{"init_std_up": 0.0361, "beta1": 0.95, "max_seq_len": 256}
Each number is 128 + 24 x the weight over its row's rms, rounded and kept within 0 to 255. Layers, rows and columns count from 0. Numbers have three digits each. The size before them is the row's rms in percent of the matrix's.

# layer 6 MLP down, 192x768, rms 0.102, rows 0-33, columns 192-383
101:137099126106120112144142089112096137163128127139083143132166139149155079124142112088126162141120120119120117100112136124156147140132124106124111127127178130074144146115139121108135134158139123102104096139132135172123090147131119116101147129083141255166122105166124137133097161162135121171135123162145122087120120113107146126115126094136126182110134116102109102151172102148160086104126140115133154115130140127149146139115103150117120126104132127135158100114131115108091122194108121119103136108075098142121164159126152125164124121084139135157102121116123098108130119161133097144
099:128125160136143129115126137171139113139139123131175125096142130130085144128131173143114089110116067114152148137114117119134121095135130114099137105105143124124174139105131139114124146141099093144140152098117054150128147174092130155104114137057129143097118138095109141108123114110118163121085150082087128109126126135127113140120147130128166113144104131144114044148168150119145137154121118135119142102125126180181130154054115145105122126139138117124192106126136084138098115160086122140109166119143112139140162130104123110124135152131118117122153111121063131088131136134128153094
091:134160098127082130110127136082128166086146206120167119104078149190109076125155104113100116114147119144128130138119149081122150147112113115125102160117101100121118173125105113133103141126176143132172127122138141138155153160129132119120154102099138165092125148120118148141109153121163117154120147171131111122104163132092099114145161060141137107106136141097112099112174151144136114122119126134132131183145123117118128125129148131159129147089183156128167092134157155086105104126122136125145152120145146128112165123119147144153130144079146150097115108153185143113128134133132140133
097:133128123171130120123145154107119175129159123117173106144117147162098196117187147190112101136132124109096133125095128131181145118143164132143122137131081116134133112169109102148124103129118134164148140137132082153123109144102127147111167136128129113158138148195129099073159141157130126087122128115132116131116081116145112126110093119127105159128183130110112107145128139076091138140115136148124126100130120142154115120069128122127155134102141130133117175128156151149127145075134140104110124160097130131138128095112141081093134129087137133144129149105107156096147139156129143116
100:132156142114105106153134117115093113134126119123130119154144115076128066104117135102129107076125162148114114119176127149159151113066139121103131129131152114125135157139103109123100144113130105158106085138086123152078130149088124123145142131076123147144134101073114127175113124156142129131153085143126127179134128158144171113122118104140147091136116115143161119121132131088104173145108118082118095130135121142102137128099075134118100112173090072124127084122101136144165087154162125125127146136119096143098163149106130134112125132101140132120135104128123112129134108099128123164
100:130099148162113155089118144107121094086172182131156121125119121183156143140111135119087110170121117119114139064160131126093164167103099148137113122080110132143086128154152144129173111121133135095122146133098126100162159139122126158119153161165139150104131097168097136127094143154160127171123087171155137130157093093097125133118118082130128102117174111099150130095132133083151155142096100094124122110094131114158099107091118118124160180108170132129144140129125143140101140117097137133124144112133126150148168136144092142104129121119111128142127148110178103077169112137134124093
096:132119108109137141093140148111120161131114142130138103119113098122144163143157184131134100108123138116119150126168132122123116078115197142120122152111126135118144088139121124119120087076047148129101174128117112152114091107136147114113116110138122149105130103144128115120148170106102168089137150120109116116168101114109119130128116122137116148145103101130108152118171169132137102123127132134143146092082122131152131122138137118098111167116114108134092154132152125183180097073125133113125100128085116099133109124108139149098126125144069103134119134160154125128154130119124109131
101:125163130112130101121090145139120167130146179132126089101098126137113106135160086122116155108112206131090131128144151123091099140128095147156105088132149140128166128117113177133128128105120144071105116153138134159154132096141147120127107173071133097085121160099114119153114134132134161170117118177128130107160123123145091147139158102127146120128169097137145119145108123155141138148115134142138143150198130143087151154140112132097105123105138153129121142133133142104160113111155125114125145138169128147132098154118131189134129149169128161149123101122170120132103108114126128097
097:134156155151157126117146137116110178119146145119157118122123133151132148131182083090158137140133169124170154072135136125119103160079118119118122154118135129114146152095145103139138142080153151106120127121143117156129122123096134129128106149084123162120129117075120165105111110127148152107130149136141103158174117145116096113088126098129088092086149142107088119107097142165118125159123114120116077138118123147154164150121118081148151122149135123133159135126099136141124094102096133178105149134123128118090116075096093148130111128180096108122143094133174169173101134157127123112
094:131106097156127126103110134131133112166143123119111151135137121128124128128061131163180151122112157127135120159138138094196124122122143096120127132108130155096084142143127144112096107101118148114096138120132176143171134066072136164125171160138134131174122173098113119116146124123128120184134103150135123096115203106108157159137155112130133128151107137115136104120095130087076095106109125100124138138178129141142177117119177137138132169118148139123078182130156153104143122087106123138131147130117135110147128079116095150131128138115152147148103185129126115126119127101132090137
102:132105106130129125135147084148126080149102148128119147120121108124139099134068143120104106149136093119166138164139111132107166146116131148152122135112154139131095128147140131149146095135121116140172113136087128127127159156138156074084107148112124133150138114113130123142137146177137148102151147139182154138096179110135119117131116123124119158137158131086108135146127162111119156138125135120132107085132128140133154114142102086181098117176104162132144139135069106138178143086151136137107159126131119115136118157112148132146127126116129122112118130128143158159171152145133122132
103:126137096135108125194125126130135128142157123116085114113138117129138099107121095130136138133148094115073082137132136111127155141121111146147144141163127129108148137117130139097138097120169105144125127118183133109110094174102090137162143127096125116161128140116146132167131124137077157130127129126134229095142125122129124133145136126126157188142137069148110150140129154081069109137106135110142126149133137096134112094143094094115104140160171140119145110133142122134150134126141123111133159157098130130103119115202095105136136153133172151102101139160144107145093174128130122152
096:127110140080122122163104085120153112094101096135150103100111137130146105130062150151153100126091130120127101128103106128112150164091148155152179129130106145166147126110096114141066153133124100120185118152113074158093090135117138096129136113147120098104130173109123117143143134123122135131114138116099124135148162108149113098159129200124152101104104092139116171143114162095136119132103138079138105144152135110104187161134133096110114143134137167126153131130142135137117126140136134105105128143121098086126134149125168084113120117122136155103130151168179178117138160145133086123
092:127125108107143125116133119099136124142131105123169177179129101173130119103106119118123117136108108116154114116171122057131113146108136104182165160139161117107198122072135134107130119151122148077118120157131143139172130140127108137120132162125128128136132128128139127091130125132146145120119174154115140099096153124133111113161120148129130078167158070037121145081165105166095130152139137114124148126091125138149064094120137128135131152114136092126173163120084113158098121133170130136165107140163116140110122101097123103136126134080112123112156198111098108125129131121132148128
099:128123154153144140130130080134107142093072074133102131135143110113135114113128117130125163143122112114154106124148121116134104126117099153096094121126180125112090133148130141156126174171121126167159134139132097117131133139136099106153138118145127103124129168109143143092078106188118155121119078154104139157105125155123146108068152154112123099108123165089169104107120143130135132129136146121115147152124117162102153107113100102107147137136110133125120147138165168136104110152156122132136121122111123140121166116132113149123121107133135096108154161113069101148156117124130135148
097:130109143149115106132146090085111101138124128122111187140130133139148108119125126146103096117108156112079129119114128082138150129168139111114158170110122151139110135099131133123090095153089140112140116163163098139148128092142099156167093148145126121122121133204126119149085122091123116122129080135122106137128099140139134119117131085130130127150133148102105132129104076133119100146115115108130087143141124143163174152114166112137128121132108148127096132127132164098096121136149124135151121132124133159092158140100085080164130113103107110128113134170109145149139154163127103107
094:129144107143159113167144078116103132102119096120147135166149118104124103135133173095128189125155138133127123104151120103148116117090176115138108104145147102119135128135143166133119117121118120114116135116147099057150157106182124132138120131078118105117131106080110170116125101161119082127135132096148147106119114150111124196127135139121127102142152145159136115137137073147147135101128120104129153148146124150116061127094105155100117127122172155123153187128119122140075119098178126115136119130080166118120154136130108181145139104128080169136132114125122118140132125115130142116
100:121156159100132171127162102141135135121094115136122130118141116108122094138199088099133100146133107120110115156144139134157149137115121069127097147122159122129183151130129130101114142118152136127098151099109119118113149095130166086121171167132138141118140088097168148105105137163168122159074146098138156102160157134145106108141168154127145136136149147134096141129150137169144149114133127139123135149178132116093121137089181110126112135145098120126144103128133161155149138135134131143139102119137083085103151087146138150100127108129135151138139138088150096147119134115126116129
092:126154069148125117123123128130089167079155127129164114146125154124132143123140158109072143142130104160082111083153130128117137143139103147122145102134092159134119180158150115119098134099116118124150177131088111116163124169099151095126102066140096121098129117112117114163157132142103153135150146140117134127128142077166139124122152121119171112103099123111089064135143137141124126174150131127133076118138133116149147135147153102107169129139114123130141119131165141114137073106131129135106108121143150124092111162154138115111126155119115141131125078111080105151128139106117122122
096:133166157103145156111125136132114134136122118129127184137126093173113126132068128156108128113100138098116118128169130116143111107129173130138102156137158116145082116121106102168157122093123124195133110145088112089079110059132122184129119063151121119177126116122132156092137145089134127096124087136115117153139115138115112134148095118124105087105108159120135160109156083141134173127123145158115149133107131153101132130132137097119170157115091128124108099121115110094097113147159128146132125157093096136121156153097094130131131084154129072121131141150109130188163128127125139125
105:131154130119145170105134157121125119165136134125184161173129104155116137129111125145114138118166121125143155132095123133137125120121133102135154134102154138128103099114100110163132103149089135156122130143138145153171087138100132105128135149123133155118125089056126112115118157152126115132135090093117140126101131127139111103124099110130126153151168114160164117150111124157105116132112150137121165114101129149146124130144128140150159140118136119125162144116134123137146136113173130099133111117145159104088103144129119126143125117155124146138106148156133189166109120146131108088
097:125095141151162111119131183163120127141126139125136194110104146157152116124131130114103157124115157152155151145160135143106123124108112126120089105161092140137130109150151135135134122137153162180141127123131120124150135150156143176088108146150125129119119133135155135125082137108163118174153106143127124156096161142088102111132164131137096108064067136111127146146094123150134113104108131115131129117088118123178135141111120139135137123138131095137127110126126115107106143176081129119106144123093136110150123110140079136129127079155124119166112112132113109138124128186123177135
097:127076157124142116147133144136154129178150146139128142134135099178138164117117133141149153108157065096137136137136126123128143130127098134130105157127104157117131095078110129145119102130187132098132129150128129156124110111172144092155151114113125130102137134151202125147130107163094122179175119130077128154152146141152129148104128152113103136131171170128146128104083141162167119088157120110122163123162131145136117176156154113121139143072130156127143135128086074129119120068142133141148167148092131128123175171141086173126122178087121116104122156157157115146160139126135169153
097:126151122113158128142108150110102175105159155123171120164113091170130106113124144083115134118148097098095163105132134104134139105138128126125118168111131132135171124118134125137119161078135115086109113131123114130152132114144164137119104113138125108119127084137134135153114126180098131161139170135100132082088135134164124134151148139123132157125117154129170129174163152136100155136132126135119154083120132140088096153127131151130114139115138161125133155120127128098125115047147134121108119120176180110120094092146097082154129111150110104143129131129141169119125110154133113142
097:125125150117153100142126142141091138137179161118109149122163113119116123108133092082104124087184093137139136129125129117115145124127125114146080107123107163136139153115121134108166098108148122101184150138111110125130137143129098130120159117145124130155119158114076119133112125125131143153117121173125169120105151109182148128111158145129138136110136143146115085143148132119172101097137125164128086124138130087142132144081145133111178099110132177122121148128130116140136119130118129115100135090122145138158119079158130146075127108123099115134127101094143137139105113156133131109
094:132104121078143108122139128100171124091136124131138171127126102112112094156122095125143128118141136117140114091156144141172113114153110117135133091111104088117142151154152141123131124127137129145122140134138148134095156100116121150112158109130127096095134140158139137147139118151179125131155162146154112060138133147166109144163118135135113123147093093108107145103123108153131106106106162141129124161139137142087120091124109161101152114113148155123101088123091102107095086107116122135125132189158117116130126093113144115111133129108109132152107140130161159101132108172137133099
095:124130141139138142105126134135146159139151085128115161109150124106127164123111108141121144157112152092155124169150121106201160073187142148145149113143128123092106101134102133110110121143136128118103145157180095124076086119098084145178093134135128128127134120119113143151116116111113162135136071140124108138122151118135091130127107081125121128119133186168154131164100064187144198120114147111131168140120133132093135082115146105128136167167124151125127136130080107152112141142159125108131159137130149145108103100128166134143131144106144116118112141150106142118173137126135152140
106:126136134144139142140121122116092162099123137121132130136120121112112107134186113150123121122116172142120138141124109162173090095102107161114173133137106123154085114144144108111101109122108147126141119130121106111123141136132129112157151083157119094119130169198140149129161135125109117175104157094122132075162078114124130122122143125129072095136129156132150092101129098097112153119106126164126147132139134118082130144112096142127141128104115137127118125131141102120134126122051130149151095062164189130103120116113155131154134141136124152149157130136109144081073111102131102088
101:126161175153130161104103104118126095100137150123109176108138111137094093122086112104154182146112150138144155142110119109080108138098143123132128137088113135104164123159141148101123131105112146085168122144170143158136130188122123135124123148131134111178121122129118148115123131161145144109137102126117127115138110141104119091145125136129130093112156133124150144097109131113130114143110108139124128119124124096152101168152127119147108153095113126125166190134125117155126140159139124145094111117155121107161117120087095195124124123121128131127169152138116151121154137106131134111
099:135138142100117119084139112127126106177123142121132147148090135109087091129128162182185155091142121173094111137139111067127124091146121103147130090145143118125173144138133108130146176121152095114162176121143145117148112097139123099082106167089129108125130084134067127157144120140089129097114138104147140118098124147121131164120142135120127140162132088107167126141133143144174118142129119193132179103137117143150145142123164111102124099139113093121114146127134110146103153180121128131118137077104105120128134147143118106175126152125120107134141123101125121131198135131124119110
096:127116123088143112113155177111127104134124167127137147157105162100134124105138149165107149163127091098128134127121129065121142133099132149091197117118159141147127130095102090103094119113160105116128126114144155142143091072131136094137123073095118159128129186142188078125159159113127128112180117153143101098131139102090130093117120146115128120140096119071109120173101123168173127136104157124123130131130131139138072110085128119102151141132117088132102104124153119143139109188130125144130114106135107123126136158151130069144129141110119099112124150148154156152160127159132129124
098:126092128088181146095153117159149137094114135125133139131173157073099119128132168125161139085130147129108143171150133131126162105119124112126185107118114125104146120103118120107148130142109115105123184138139121105143131117148160127148125125112136145100132138143113128109111129142108108101127135051122134103118145139141144082110117140122146137140123156146116167114083087107196134125145124169130097109152124146155146112112146132094151128152104114123133136133129149158144083123122132133132109102094121085142116124122122122084132166111155108099129153132113123168120120106128135057
100:133163140130117093166154146094109134106123113140121149125129120070159130087104117206157112145116144088140090166174150127128172122137122149123136147117085108130152130130116123135089161075088095142110106129168121099066149173129116134179136141108128090149122126149121137172078121117115139152139133097143136149102186166114163133158108111135122181101159104142146100073110093101124119134160106089124083154110142130146168127145141125118093136156144115130161134127136169119142107087056129089105103164147136094147152119141152113153136121088104138102119150115167155159155140112132115112
096:130152143159129131111102145093125153117142156125078104094125116106158120133136140134114123135134161134105104125106141079129092108081134146162144128115170133126148140137134125094142131180079110090131108120121134108130119164139124103145125120119125141106122135155201144123132149125155178141124146122123142104152100138137150111144144104123126144108130142124156116089168148112116078094110078162134151136145126131097157128114113120094131122110122082131122127125123082095151096108071126119080123109113147134162105142127141163174128137125102097152158157121103153171137130113123134148